Part of a small language model's weights: rotary positions.
Each number is 128 + 24 x the weight over its row's rms, rounded and kept within 0 to 255. Layers, rows and columns count from 0. The size above them is the row's rms in percent of the matrix's.

# layer 6 MLP down (transposed), 256x96, rms 0.182, rows 2-25, columns 0-95
size [ 90  92 104  88  94 111 102 110 113 111 112  88 106 110  96 106  94  90 102  99 106  86  97 107]
[[116  66 125 130 102 106 168 135 113 100 125 116 134 140 135 103 143 100 103 132  88 120 162 109 120 121 121 123 138 104 159 150 106 123 157 114 143 111 102 136 138  91 119 105 134  80 100 144 150 162 103 129 131 192 137 140 181 133 127 118 173 102 135 129 113 111 141 159 126 150 114  65 154 166 123 128 135 156 118 132  81 162 142  95 111 144 109 152 104 114 155 142 140 112 103 149]
 [110  86 127 161 131 147 103  86 125 123 146 169 124 143 114 132 147 108  93  79 136 124 134 159 139  96 123 106 161 133 130 144 130 155 148 161 153 128  99 143 115 158 124 152 104 140 135 129 131 135 143 161 109 110 136 108 176 116 123  85 100 104 114 148 146 138 128  90 111 172 113 138 132  95 165 130 145 103 115 109 138 119  93 154 131 189 120  88 141 162 124  75 145 158 104  91]
 [114 143 112  91 123 118 147 143  91  57 107 141 136 106  76 141 172  95 137 143 132 131 125 130 134 168 115 132 179 145 101 112 138 114 141  64 123 139 174 112 124 118 117 158 112 150  98 119 153 136  96 123 131 129 128 102 108 127 112 133 102 107 127 177 112 117 132 126 147 130 180  99 157 155 127 132 146 121 128 149 128  94 201 113 145 106 132 138 112 149 116 150 141 129 109 115]
 [153 125  81 151 160 129 142 102 143 134 166 124 133 104 148 152 107  96 142 106 114 143 107 153 137 112 142 178 145 101 113 123 112 126 155  95 139 120 115 111 142 108 113 157  96  91 155 154 173 116  93 159 126 120 173 126  81 139 163 150 153 116 122 126 140 154 105  88 124 113 147 160  92 130 127 110 156 118 142 123 173 155 132 110 104 121 133 171 102 176 111 140 127  85 121 161]
 [154 157 141 118 184 128 101  99 156 103 151 137 145 104 152 142 104 111  81 131 114 122 138 133 163 106 115 202 121 116 161 122 125 124 128 101 146 132 140  85 136 119 141 152 125 122 139 168 132 141 109 141 122 132 131 116 115  88 127 150 147 122 131  88  95 150 114 107 163 111 118 141 120 131 127 139 125 153 134 129 162 146 148 143  64 153 168  74 104  96 146 156 135  99 156  87]
 [142 127 124 143  90 140 145 158  77  94  87 111 159  97 136  98 119  98 138 125 112 123 170 147 138  96 121 117 123 151 168  91 107 116  76  93 123 159  85  82 119 117 151 122 127  85 106 133 152 124 113 118 110 120 121 123 167 156 124 146 151  98  91 102 107 151 127  99 107 128 145 140 137 120 134  98 159  97 164 108 153 121 118 142 137 106 139  97 132 108 165 155  91 109 155 117]
 [144 160 123 134 131 122 122 129  93 106 155 135 100 146 113 107 139 103 100 116 104 108 179 157 149 160  82  86 108 124  97 161  77 134 106 111 126 160 141  63 141 107 126 155 114 128 135 112 105 141 108 136 130  88 102 152 107 106 128  88 123 153  99 138 140 120 136 133 115 182 133 116  79 119 162  68 120 125 121 138 129 177 147 134 130  89 153 130 117 142 120 122 114 136 134 148]
 [180  80 124 100 118 124 164 146 148 109 138 119  96 139 172 124 124 152 122 130 106 159 177 142 115 104 121  99 125 140 104 123 137 153 131 152 125 160 122 142 118 174 139 132 100 108 130 120 139 118 134 145 116  96 135 115  85 161 140 175 109 135 166 149 115 110 129 129  93  99 106 157 142 117 140 142 106 122 113  96 107 197  93 112 125 112 132 114 116 137 115 120 151 122 103  51]
 [103 102 125  76 134 136 120 160 146 135 123 116 111 150  78  87 117 132 124 121 100 129 169 119  94 106 114 121 123 131 170 129 137  75 136 127 121  94 135 168 156 105 126 124 154 120 168 188 138 115 171 147 133 120 125 146 178 100 155 133 151 128 118 115 105 127 116 145 150 135 127 124 174 112 107 105 148 123 117 133  93 104 148 115 111 117 158 155  84 131 149 111  73 150 159 106]
 [149  72 146 143 101 124 146 128 113 149 114  89 122  82 120 151  91 140 128 147 147 135  80 136 131 144  97  57 144 112 130 103 117 113  77 116 136 137 127 112 106 126 152  93  94 168 147 133 137 130 126 153 152  95 115 117 110 111 153 153 162 133 150 114 123 138 160  92 130 129 119 138 134 126 134 143 115 111 136  96 131 173 158 170 123 153 103 133 143 125 128  93  96 193 126 113]
 [149 123  95 199 113 114 176 144 121  82  93  78 143 120 126 142 145  60  89 123 143 156 133 126 142 138 148 106 121 149 115  99 111  72 158 115 151 128 140 101 110 124 100 141 126 122 127 132 115 114 161 141 103 134  90 132 141 105 148 105 126 139 121 130 140 119 128 135 131 110 147  86 176 128 139 160 140 127 106 155 139 135 140 120 113 136 131 166 177 136 121 114 147 126 186 115]
 [159 160 156 139 109 108 133 116 123 164 118 154 124 144 119 168  48 147 126  92 107 133 114 149 128 106 134 131 127 122 126 134 148 167 135  77 120 132 144 147 101 102 158 163 108 126  87 159 119  97 200 130 104  74 111  93 120 144 120 131 147 116 115 150 115 124 129  91 137 110 113 141 139 135 110 145 127 165 124 116 144 154 108 138 114 132 123  88  89 138 120 156  97 119 153 100]
 [134 124 114 131  88 130 125 144 108 125 139 122 118 128 111  96 116 128 134 162 104 130 171 134 166 137 115 111  99 115  81 143 155 118 154 129 103 130 125 134 156 165 115 132  80 105 132 123 150 187 105 151 146  96 130 120 125 105 101  90 122 136 119 130 145  99 138 163 102 123 148 145 123 137 128 142  96 143 173 132 148 169 132 120 117 152 126 114 163  97 167 148  97 175 102  46]
 [152 149 175 112 143 154  90  90 149  90 152 123 121  96  89 146 144 174 127 164 138 116 124 135 116 127 147  83 120  87 108 148 147 125 115 151 107 138 131  92 124 120 107 119 128 124 158  22 153 138 125 118 115 121 105 114 150 125 122 111 152  91 162 126 132 129 114 136 129 119  99 114 124 132 119 120 135 127 161 138  67 124 121 164 137 147 114 156 162 110 124 118 156 134 148 142]
 [116 185 136 108 122 110 103  78 131 146 143 131 129 122  97  76 127 149 102 118 117 114 135 148 130 123 142 120 123 111 117 117 159 143 148 125 124 119 165 132 129 111 132 128 179  95 149  89  86 118 166 104 161 106 124 118 107 142 128 101 137 140 110 158  69 141 126 137 127 172  78 104 180 125 165 124 139 133 121 134 132 127 125 142 115 106 125 201 128 103 113 162 167 114 136 142]
 [189 183 145 125 108 140 128 118 162 102 114 132 150 112 105  73 127 119 117 127 118 139 136 119 136  97 137  89 140 185 143 108  78 129 135 141 146 133 125 141 115 148 146 125 126 180 123 135 160 139 170 116 112  62 121 141 147 122 121 136 145 165 167 124 129 134 110 112 134 121 119  99 117 115 109 137 166  84 126  63 159 141 111 120 129 174 132 107 117 118 109 126 112 141 103 129]
 [151 191 116 125 136 161 139 105 112 127 128 103 119  76 138 132 107 112 117  88 130 138 138 136 125 121 143 156 148 137 118  85 109  74 120 123 124 119 137  96 182 113 165 162 111 101 117 173 175 172 148 142  95  97 121 150 120 118 119 159 138 140 129 104 110 126 131 127  91 144 121  71  81 128 117 110 129 107 127 111 131 119 123 148 138 105 135  89 106 100 144 161 125  96  97 114]
 [158 131 115  88 109 167 154 129 143 121 166  89 104 119  76  94  96 107 164 159 157 135 171 143 150 115 130 123 142 107 182 125 124 147 130 113  95 148 144 137 138 132 143 109 147 127 108 143 168 165  97 156 133 158 148 113 107 121 110 108 114 143 168 166 108 113 113 124 135 116 219 103 147 118 138 136 119 136 113 133 160 154 139 118 115  90 146 131 132 155 115 112 141 139 129 132]
 [125 145 108 113 165 108 105 137  93 161 123 119 158 116 169 125 142 138  92 141 108 116 152 146 159 154 123  96 119 130 146 175 151 171 127 146 124  73 147 148 155 112 117 143 108 140 153  87 117 146 162  93 143  90 117 122 133 126 161 123 158 116  65 112 159 121 147 182 135 172 142 182 128 115  92 138 144 149 113 162 137 132 109 107 133 119 119 135 136  90 124 121 106 125 138 134]
 [174 135 177 136 142 116 136 126 113  98  99 172 104 108 174 141 127 109 111 131  99 122 129 133 119 129 150 210 123  96 111 126 143 125 125 137 150 139 102 106 115 115 109 129 174 125 130 156 148 127 124 158 167  74 117 124 127 104  92 118 105 113 115 143  89  74 162 109 119 125 150 121  94 126 128  93 124  85 134 139 117 143  90 148 148 123 155 126  98 163 122 166 124 117 125 123]
 [143 128 109 160  89 155 129  69 123 156  82 142 114 163 151  99 143 152 135 122 134 107 139 100 182 137 140 151 133 103 133 104 125 138  99 130 140 141  75 155 111 135 129  77 140 135 165 126 122 136 118 149 163 128 136 134 121  95 125 151  93 176 145 134 135 121 138 106 130 150 133 129 147 112  72 119 130  93 116 170 137 156 109 149 172 145 149 146 168 155 144 153 121 124 149 167]
 [142 145 136 162 150 100 119 131 106 112 101 159 139 125 176 108 118 172 111  84 153 149  89  93 154 142 135 126 122 125 147  83 130 100  96 137 153  99 105 117 100 147 157 134 133 120 153 101 121 174 112 106 163 137 131 135 121 157 127 106  84 111 147 102 130  81 156 112 156 138 142 121 108 107  89 120 127 133 140 151  87  98 140 110 136 124 134 168 103 145 126 107 133  85 161  76]
 [142 163 145  78 168 108 114 150 153 124 155  88 115 137 116 136 172 135 122 125 136 128 108 136  75 144 132 130 156 106 118 132 147 121 111 142 144 155 141 159  96 156 139  84 162 138 124 138 141 114 113 118 143 154 177 126  96 133 124 106 102 122 159 123 113 142 100 123 111  92 140 162  72 121 148 141 106  83 117 168 123 105 139 151 100 188  91 111 127 137 161 127 115 136 126  85]
 [134 104 144 104 159 135  73 134 131 124 123 146 119 166 122  92 121 100 112  96  91  94 133 122 164 146 157 184 133 149 144 105 176 140 134 165 133 102  89  74 146 109 158 117 142 106 126 168 103 138 128 134 103 124 139 116 131 125 141 135  98 144  85 145 158 126 128  86 147 149 143  91 133 143 102 108 138 152 104 130 157 108 120 147 144  89 150 134  84 102 116 107  94 153 133 129]]
# layer 6 MLP gate, 256x96, rms 0.192, rows 3-26, columns 0-95
size [ 99  98 104  87 111  95  94 102 110  95  91 108 100  97 114 113 120  97  97  97  95  97  95 100]
[[145 141 119 121 100 144 142 129 139 133 156 100  76 174 152 119 168 137 136 126 101 139  69 105 138 150 116 121 133 158 127 148 167 110 113 118 112 141 163 121 138  77  97 172 138 129 145 121 118 132 131 121 132 143 145  94 151 123 105  72 148 134 198 132 121 122  99 117 157 162 110 135 142  83 176 113 148 144 148 129 135 139 139 139 105  95 163 119 123 129 141 147 157 120 131  81]
 [147 121 141 128 125 111 163 119 190 100 122  84 121  92 141 104 138 115 140  95  95 141  99  88 142 136 145  57 134 112 181 130 152 100 133 111 117 161 131 118 154 117 126 143 134 139 151 121 146 117 115 107 150 140  99 151 145 114 135 118 119 117  94 115 156  95 111 143 141  58  86 153 149 140 135 132 131 144  88 159 114 119 122 122 128 140  70  88 148 142 156 132 106 122 125 129]
 [146 137  91 149 121 135 160 147 144 130 124 105 143 102 103 108  90  99 117 121 123 134  63 109 124 144 104 119 107  93 147 114 113 125 141 131 144 137 126 132 160 118 136 111 120 117 132 123 135  93 110 153 126  77  95 125  74  99 166 147 118 169  86  91 130 123  88 131  92  96 133 171 128 191 133 109 142 118 116 122 152 103 121  70 117 143 111  83 134 150 127  95 122 125 121 124]
 [162 134 155 150 130 138  97 138  99 125 160 145 130 120 144 134 141 126 113 174 131  85  95 121  93 155  88 192 133 136 130 132 160 148 143 141 142 116 142 136 155 164 126 116 152 122 113 139 147 141 149 124 151 129  94 134 111  97 155 133 138  98 128 126 127 116 131  70 146 146 120 139 156  81 108 116 148 179 101 142 143 166  96 157 145 133 161  84 102 146 124 179 122 108 168 110]
 [119 162  99 188 118 124 113 170 104 115 138  98 151 112 143 151  97 144 136 117 149 185 138 107 142 152 128 132 161 124 135 146 131 129 124  64 130 123 152 136 133 124 111 116 145 146 131 116 122  80 150 168 130 153 141 137 149 144 165 107  67 156 114 142 160 111 113 159 155  82 117 118 134 102 118 106 127 168 141 139 133  66 122 156 164 111 120 155 118 140 119 120 154 135 147 109]
 [132 101 126 131 109 103 152 160 145 121 132 149 123 178 110 126 113 140 167 134  77 133 167  84 127 156  90 140 133 105 143 125 174 141 121 124 100 136 168 115 131 103 126 121 127  94 149  67 120 120  89 109  91 116 133 102 151 138 148 106 120 106 145 133 144 119 117 142 146 107 141 136 126 134 130 111 205 118 145 103 144 120 119  62 159 126 133 156 141 152  90  95 133 106 151 134]
 [108 166 150 110 106 177 122 122 134 149 115 124  91 107  91 125 139 148 146 136 140 129  99 142  57 106 124 182 120 118 161 161 152 142 107  92 101 133 131 136 130 134 162  82 160 128 139  98  82 126 128 105 114 125 107 141 168 113 139 146 163 151 139 105 107 165 122 163 132 154 106 109 109 126 128 100 158 164 128 114 138  87 170 132 146 145 165 127 151 129 126 107 113 111 112 101]
 [136 135 102 158 118 145 154 157  83 157 155 103 120 156 115 131 109 183 152 131 145  70 128 137 134 149 124 136 135 112 167 137  81 143 101 136 125 120 112  62 155 145 121 125 157 100  93 131 119 100 127 113 110 122 120 136 157 114 120 120 123  90 142 152 174 124 130 155 111  78 118 124 101 163 137 110 162 121 160 136 124 148  95 148 145 146 159 130 163 126  93  93 104 120 162 132]
 [140 125 118 114 131 118 127 121  87 123 134 162 119 146  96 118 163  90 133 158  90 123 142 124  97 148 112  76 125 121 146 193 108 144 156 116 103  79 117 172 154 175 111 143 170 147 118 105 164 153 138 166 163 123  90 129 144 117 121  68 137 107  98 150 108 133 138  81 120 134 111 108 138 114 117 138 146 125 134 131 113 149 107 119 125 100 129 105 139 144 168 141 161 140  94 133]
 [118 120 106 137  77 142 161 122 110  95 144 149 115 116 119 124 127 103 124 167 103 125 129 135 120 152 151 152 130 112 133 142 140 174 147 147 101 120 141 124 119 128 139 107 159 129 141 136 136 134 155 142 133 105 137 120 110 137 190 155  94 110 118  76 148 126 143 107 107 112 115  81 127 161  77 170 138 156 168 155  72 113  90 193 146 159 139 124  97 114 113 143 121 125 149 153]
 [137 132 153 104 114 109 152 129 106 129 122 131  89  98 126 125  84 134 141 139 107 123 124 116 113 100  83 122 131 168 153 153 139 119 126 116 124 153  96 124 112 116 150 124 137 156 137  93 134 133 127 130 124 155  90 104 145 194 118 159 134 124  89 130 117 149  86 141 160 131 104 112  94 130 121 106 188 170 185 116 115 159 172 132 114 148 158 117 169 110 145 103 179 117 117 145]
 [ 89 126  91 147  64 103 111  78 119 207 131 134 135 154 127  97 129 116 129 150 183 105 120 131 109 178 135 118 126 112 125 134 158 167 171 159 154 115 157 132 163 131  96 157 184 131 115 100 137 125 127 142 130 119  88 112 109 131 112 121 109 157 134 155 142 115 118 148  87 122 136 130 113 128 113 118 108 114 149 106 160 161 141 129 132 123 109 108  91 120 124 111 120 141 132 124]
 [116 139  99 136 120 104  95 129 149 153  95 138 124 105 151 112 147 126 127 151 166 113 140 158 151 131 143 122  95 130 147 114 109 105 133 114 112  79 128 164  92 111 149 154 118 131 115 131 146 144  89 131 111 168 167  98  73 140 165 140 145  99 148  90 103 122 123 126 122 105 125 153 110 127 131 145 177 137  92 119 153  52 112 133 131 114  94 133 157 138 119  89 148 170 103 101]
 [123 196 149 136 187 102 102 164 129 101 100 104 112 143 147 134 122 115 141 113 135 127 161 118  94 123 127 126 131 157  72 142 142 110 121 104  98 162  75 156 126 143 116 132 154 138 154 114 144 137 119 105 137 173 135 127 190 119 144 142  74 136 146 124 159 124 115 105  92 175 117 132 139 110 129 120 136  97 139 143 150 167 110  87 118 111 115 155 117 119 111 147 104 123 119 125]
 [130 178 155 111 132  90 161 161 111 197 117 118  96 148 139 142 134 140 125 165 125 131 143 174 115 155 122 154 124 129 113  79 112  92 147 132 127 134 126 134 150 138  80 108 118 104 182 164 129 142 146 108 133  87 140 142 136  93 137 142  85 119 157 143 119 137 101 153 151 103 115 150 157  93 126 129 131 117 158 165  91 118 134 128 111 102 147 108 104 137 158 157 113  98 101 137]
 [138 119 162 156 153 104  68 108 135 129 139 135 102 127  96 160 121  84 152 166 105 120 126 123 104 141 129 111 107 121 124 120 118 128 133 152 167 143 130 119 105 135  99 123 139  87 160 108 121 121 137 123 103 111 127 103 174 124 125 126  98 158  88  74 149 197 138  94 141 127 106 118 161 128 120 127 176 126 148 116 156 146  84 124 124 114 151 134 100 159 119 147  98 130 184 148]
 [140 143 141  85 132 177 132 140 113 103 128  75  88 126 125  89 127 135 187 140 129 137 168 141 120 134 175 105 117 113 151 116  96 146 130  66 134 152 158 168 116  91 138 133 174 122 106 131 150 129 108 123 142 118 136  90  97  94 142  98 105 114 123 169  92 136 163 117 148 125 171 121 159 127 122 136 118 120 128 177 142 132 148 126 139 121 162 126 157 119 126 115 136 143 118  99]
 [157 128 135  96 158  88  95 139  65 132 100 119 161 156 155 125 135 103  87 151 159 119 152 159 144 115 140 110 147 129 157 159 146 119 145 159 110  79 135 134 168  95 126 133 135 124 158 145 140 152 132 105 133 102 106 105  86 131 144 121 128 134 136 124 173 119 121 138 115 161 114 179 122  99 119 166 121 144 116 128 154 168 148 100 141 146  95 157 115  91 122 161 142  91 107 139]
 [132 101 135 106 171  78 104 146 128 128 141 110 129 118 106 142 131 171 159 144 140 105 151 169 105 115 139 127  83 153 106 127 124 148  99 116 100 126 138 147 146 182 116  95  83 142 117  95 111 126 169 106 127 128 124 120 142 116 114 132 139 167  98 127 102 137 162 127 160 125 111 170 117 160 149 160  93 132 103 101 136 111 132 146 136 153 176 143 146 161 151 119  83 155 113 173]
 [ 91 107 131 137 135 148  96  96 125 158 128 141 116 140 157  97 138 158 140 127 131  82  97 119 114 142 153  83 144 118 107 155 118 149 116  77 127 142 105 140 111  95 195 148 120 113 146 135 146 135 155 154 131 141 146 136 132 115 119 100 126  56 136  81 124 112 190  94 128  98 148  99 140 117  86 139  80 132 127 131 110 134 125 125 109 146 142 110 144 170 147 128 130 115 119 154]
 [108 108 133 134 179 162 134 128 160 131 167  95 131  93 129 180 168  98 161 120 136 110 126 106  87 103 120 119 155 153 111 123 152 159  77 154 108 187 158 127 137 112 135 119 121 147 151  79 154  82 140 141 115 113 107 127 141  90 128 126 139 136 134 140 152 160 118  79  95 111 117 136 107 126 141 113 164 134 137  86 155 149 127 107 137 139 127 123 109 156 113 131 103 116  94 147]
 [144 147 132 124 169 141 131 137 131 162 120 102  70 129 134 156 139  79 102 126 124 112 109 135 134 182 102 115 120 131 136 117 130 129  80 111 100 143 136 123 104 144 167 133 126 101 135 111 104 121 107 126 130 170 141  96  94 120 102  96  60 143 131  97  94 140 120 178 126 128 154 142 121 107 135 161 154 120  85  99 166 131 167 133 155 174 149 116 103 128 151 120 154 147 130 120]
 [132 100 153 110 152 155 121 194 147 116 136 121  93 113 155  84 135 122 103 113 106 104 127 154 117 139 126  86 132 122 115 129 182 122 138 142 132 123 136 116 164 141 121 144 123 113 140 138 103 102 144 117 120 110 111 121 171 119 174 162  95 134 154 108 128 137 120  75 102 125 114  68 103 140  98 157 107 113 109 171 147  93 108 127 123 115  94 132 153  77 134  92 119 138  86 139]
 [118 180 105 105  66  89 130 160 191 144 117 134 153 132 122  79 140 123 172 114 139 140 122 103 160 135 126 120 124 167 118 116 115 173  75 138 121 111 132 186 130 138 137 122 100 136 131 140 129  99 130 154 126 150 107 144  93  95 139 102 141 104 121 100 115 148 112 122 126 137 133 135 147 110 133 125 129  98 111 122 120 170 124 134 167 104 133 164 179 174 149 126 103 125 120 127]]
# layer 6 MLP up, 256x96, rms 0.191, rows 3-26, columns 0-95
size [106  93  98  98 113  99 103 109 109 105  88 104 111  90 114 104  95  94 113 105  91  96  93  93]
[[152 120 112  99 118  62 119 130 121 134 140  96 150 137  84 137 118 174 111 193 119 107 132 115 111 153 137 150 102 148 146 104 120  89  98  98 148 110 169 125 151  99 104 106 111 148 140 126 104 104 118  89 137 151  85 158 118 158  72 141 144 157 124 124 131  92 108 139 110 106 136 124 124 156 151 175 111 117 139 128 120 126 113 127 115  65 148 131 111 118 128 119 125 117 157 113]
 [122 120 163 158  89 100 157 162 151 116 136 129  79 109 124 126  87 111  94 124 109 115 109 192 144 110 138 170  90 131 141 142 123 161 110 113 102  94 110 119 123 125  98  96 125 126 114 139 112 141 179 123 117  83 161 165 148 120 122 164 158 132 127 147 123 141 140 118 123 116 115 114 130 122 127 167 138 150 104 135 108 198 128 135  89 111 109 151 120 123 168 165 130 155 144 128]
 [130  92 130 100 124 119 192 139  97 137 121 155  79 134 127 109 107 143 118 191 131 101  96 106 121 139 115 136 143 146 139 134 109 119  94 163 113 134 120 154  91 118 129 119 128 160 126 131  94 117 143  84 110 148 119 120 159 105 144 107 125 153 120  96 148 116 167 135 139 117 147 129 172 135 125 108 154 100  77 107  96 120  72 122 132 129  90  91 178 141 132 108 123 146 134  91]
 [101 111 159 158  66 124 178 158 121 141  90 146 114 115 122 100 106 146 120 120 147  85 105 148 132 126 141 101 131 122  94 144 105 148 108 164 143 147  85 144 136 157 127  95 107 147 127 105 144  98 126 128 114 127 163 158 135 115 182 111 153 115  91 121 156 113 129 157 161 162 155 123 139  93 197 113 131 147 125 127 123 118 127 114 163 101 133 144 131 136 128  70 121 124 146 122]
 [136  63  87 155 150 133 125 152 154  84 137  73 139 158 108 118 123  98 124 136 130 126 137 102 149 120 127  96 124 128 113 107 156 120 187 118 132  84 155 108 118  65 117 154 133 137 157  96 103 127  82  88 108 144 127 126 162 159 131 122 142 126 125 100 146 114 155 102 118 149  81 114  83 113 111 121 158 158 113 136 111 111 116 126 135 133 117 130 111  86 103 112 134 128 116 112]
 [140 132 113 160 101 128 139 151 107  82 146 103 148 136 106 149 136 128 148 126 124 186 107 154 151 129 130 175 125 145 150 106 107 110 137 174 120 101  88  91 118 143 195 127 115 161 139 125 136 121 127 111  98  92 174 144 137 132  99 120 130 150 126 147 155 132 134 111  91 103  99 132 170 157 135 125 146 149 135 149 100  96 139 197 133 129 112 132 163 161 130 113 137 104 123 157]
 [114 121 119 163 103 152 106 145 147 114 109 125  96 141 140 132 125 163 126 125 168 144 142 142 102 136 163 127 132 137 140 101 160 160 121 136 115 137 134 129 129 133 126  61 128 130 112 113 139 159 117  76 146 152 133 119 142 112 155 233 142 140 160 167 103 156 156  99 131 118 154 121  72 131 113 136  98 123 134  91  94  91 127 120 100 153 127 149 145 150 128 138 122 105 115 128]
 [104 119 133 148 126  95 149 123 134 135 108 116 118 126 123 103 120 112 165 135 135 109 140 108 127 139  80 106 109 142 161 103 146 131 145 132 156 133 137 153 115 122 118 129 110 110 132 132 128 135 109 132 171 137  96  95 139 105 145  71 151 119 159 151 171 179 170 124 173 106 101 180 165 106 122 148 128 176 136 128 122 121 125 148 122 102 169  93  64 136 153  87 109 156 132 100]
 [ 89 100  94 130 127 148 176 138  88 177  97 106  99 158  99 126 141 132 159 129 164 147 137 158 104 130 182 155 128 139 121 117 151 144 141 112  97 135 129 102 126 159 127 170 134 133 111 130 119 121 128 135 100 131 116 136 117 124 131 110  66  79 140 148 108 138 104 124 140 134 174 129 132 111 124 123 150 120 106 153 117 117 124 102 167 116 156 132 128 180 145 143 200  97 128 118]
 [117 136 103 101 122  92 157 114  72 117 114 130  91  78 175 130 148 125 121 109 107 118 144 106 107 149 157 130  65 147 144  96 124 138 131 149  91  87  88 138 119 115 120 154 103 143 122 114 156 131 106  89 103 132 125 151  99 156 117 159 112 110 128 111 171 151 120 149 133 136 142 187 138  94 122 130 112 159 147 118  71  83 133 109 136 142 105 110 123 132 134 140 119 119 154 121]
 [146 124 164 129 139 140  88 121 116 111 122 145 136 117 140 132 197 110 166 141 114 135 152 106 147 144 131 155 122  91 132 140 124 101 122 134 162 106  67  90 141 122 109  85  91 146 167 125 120  87  89  82 114 111 191 125 135 137 106 118 105 135 108 121 133 142 111  96 131 159 116 155 126 149 168 104 132 122 118 108 105 131 160 120 108 136 165 160 159 101 139 150 162 125 152 125]
 [124 146 106 146 141  92 120  70 154 149 140 176 161 130 132 123  94 119 122 119 142 147 107  82 150 173 111 126 124 146 141 110 110 131 145 126 114 127 147 138 115 131 166 147 105 144 113 156 128 109  93 110 130 118 102 145 120 135 192 156 105 100 130 108 179 133 138 100 111 127  69 125 139 161 139  97 148 105 120 133 128 107 147 109 118 128 138 199 150 143 144  95 151 132 173 139]
 [150 156 123 145 137  92 156  67 124 133 110 140 123 121 132  99  87 124  91 110 105 117 129 159 129 150 153 124 157 147  97 148 138 177 111 106  97 138 147 119 177  94 150 145 121 149 123  70 118 122 163 125 119 152 113 188 115 127 111 109 124  83 136 134 136 134 102 102  89 105 147 128 110 113 143 134 122 129 117 159 153 146 159  92  88 129 149 148  93 151 169 128 125 128 162 128]
 [117 103 170 111 121 153 115 114 135  93 130 118 134 106 124 168 117 144 140 123 118 157 115 137 130 134 153  71 157 151 135 138 114 150 129 124 155 118 134 143 141 102 154  93 143  88 106 146 193 140 129 139 132 120 104 118 146 138 132 122 159 121 121 153 141 166 122  74 178 102 122 171 124 205 113  79 136 114 124 153 164 132 152 133 158 132 129 101 139 137  79 133 135 116 119 156]
 [ 99 126 141 104 141 148 173 147 118 127 122 142 124 127 119 118 129 130 140 150 143 108  97  86 160  92 132  89 171 109 162 128 151 138 146 106 175 131 145 138  90 144 122 114 159  67 148 129 161 137 132 142 157 135 140 162 137 118 158 105 126 119 148 115 111 130 107 148 130 113  98  97 146 102 130 146 156 175 107  94 133 126 123 136 116  65 101  74  95  87 117  93 137 120 147 108]
 [128 149 157 140 138 116 127 177 150 133  98  99 134 195 117 123 123 128 137 137  74 107 141 136 154 125 105 160  78 134 145 128 134 114 122 102 153 105 132 134  84  80 104 116 128 142 144 124 165 124  97 153 128 152 115 126 168 128 130 128 137 128 139 146 157 166 123 160 137 105  95 147 136  90 142 150 125 167 111 132 155 112 128 122 132 121 140 165 152 162 179  92 109 129  69 104]
 [ 92 105 123  97 132 136 142 131 104 139 140 126 103 150 142 126 125 135 157 107 117 141 175 181 105  77 174 144 118 121 104 117 147 159 122 131 185 119 149  94 117 153 114 106 131 131 159  96 100 155 141  94 161 178 157 140 133 118 153 145 164 149 106 143 116 151 175 133 121 169  94 108 108 133 110 122 153  90  97 171 129 119 140 149 131 140 141 116 165 103 138 125 159 121 125 143]
 [115 123 146 157 116 120 125 139 148  98  75 144 105 101 147 116 125 145 137 101 107 156 113 136 111  96 127 141 144  99 158 100 131 144 140 115 129 158  83  95 220 121 123 147 111 124 112 134 156 137 128 127 133 110 130 140 101 104 123 148 143 153 161 129 183 113 155 107 144 142 134 114 138 147 141 112 106 154  85 135 166 108 128  92 108 160 120 125 158 163 110 199 136 124 117 132]
 [119 164 166 136  94 144  68 116 107 148 141 129 117 142 128 114 128 121 150 116 147 102 122 158 141 106 133 104 121 188 114 123 127  95 125  93 132 147 162 133 131 136 116 102 125 121 109 202 120 115 179 107 158 153 135 176 110 117 123  87 113 135 134 140 147 131 156  84 155 115 135 123 146 148 119 130 102  82 123 146 130 122 158 132 136 137 102 106  85 155 144 188 106 123 147 129]
 [138 114 135 140 149 136 156  99  79 123 171 128 142 113 110 106 146 129 102 120  90 145 113 191 158 132 116 132 137 113  86 114 132 130 135 142 128  91 151 152 104 146 154 111  96 132  92 122 133 125 152 141 114 123 144 115 161 177 150 123 127 135 151 111 127  67 110 130 126 101 112 123 125  91 113 111 182 121  97  92 135 165 130 141 125 138 156 178 134  91  91 127 184 112 134 129]
 [ 85 112 136 108  92 159 129 117 151 134 148  92 105 115  80 111 193 131 137 134 150 113 132 146 167 134 120 139 115 142  64 129 126 138 121 139 115 141 107 146  93 165 128 142 196 128 125 116 161 128 116 116  81 160 141 127 106  73 113 138 132 138 126 117 103 135 107 142 123  95 107 148 125 167 152 159 141 149 135 130 152 117 105 153 101 132 118  82 136 130 136 131 143 179 127 100]
 [113 129 108 167 103 128 121 100  93 113 107 152 122 103 111 129 128 111 143 110 113 154 133 137 149 126  90 133 115  96 144 107 139 143 128 143 109 170 100  87 120 152 124 191  97 105 123 101 109 115 127 166 110 119 123 106 131 166 127 120 105 125  63 107 173 109 150 148 131 144 137 106 178 124 105 107 160 165 159 133 172 130 140 126 131 107 155 167  95 132  96 135  79 118 116 146]
 [ 99 141 155 134 114 138 161  90 139 114 135 124 119 106  90 120 162 105 106 144 145 146 139 102 113 149  81 134 150 117  97 116 130 119 172  87 155 116 122 153  85 119 126 145 102 148 147 110 166 131 114 120 132 107 108 139 181 150 120 108 118  62 153  89 108 107 122 162 106 147 111 144 166 130 135 119 154 124 131 140  99 172 135 125  93 118  96 112 185 127 155 165 135 103 140 138]
 [110 113 148 144  89 107 178 115 117 124 164 155 140 146 114 134 106 142 121 134 146 146 143 122 163 133 130 138 149 126  98 147 114 141 174 146 178 119 118 123 152 180 119 126 154 110 133 132  77 109 126 101 129  94  82 111 132 124 106 125 129  83 125 139 159 157 148 114 111  92 127 120 168 124 161 118 122 133 121 150 119 188 125 118 202 142 109 118 154 134 139 101  99 129  84 139]]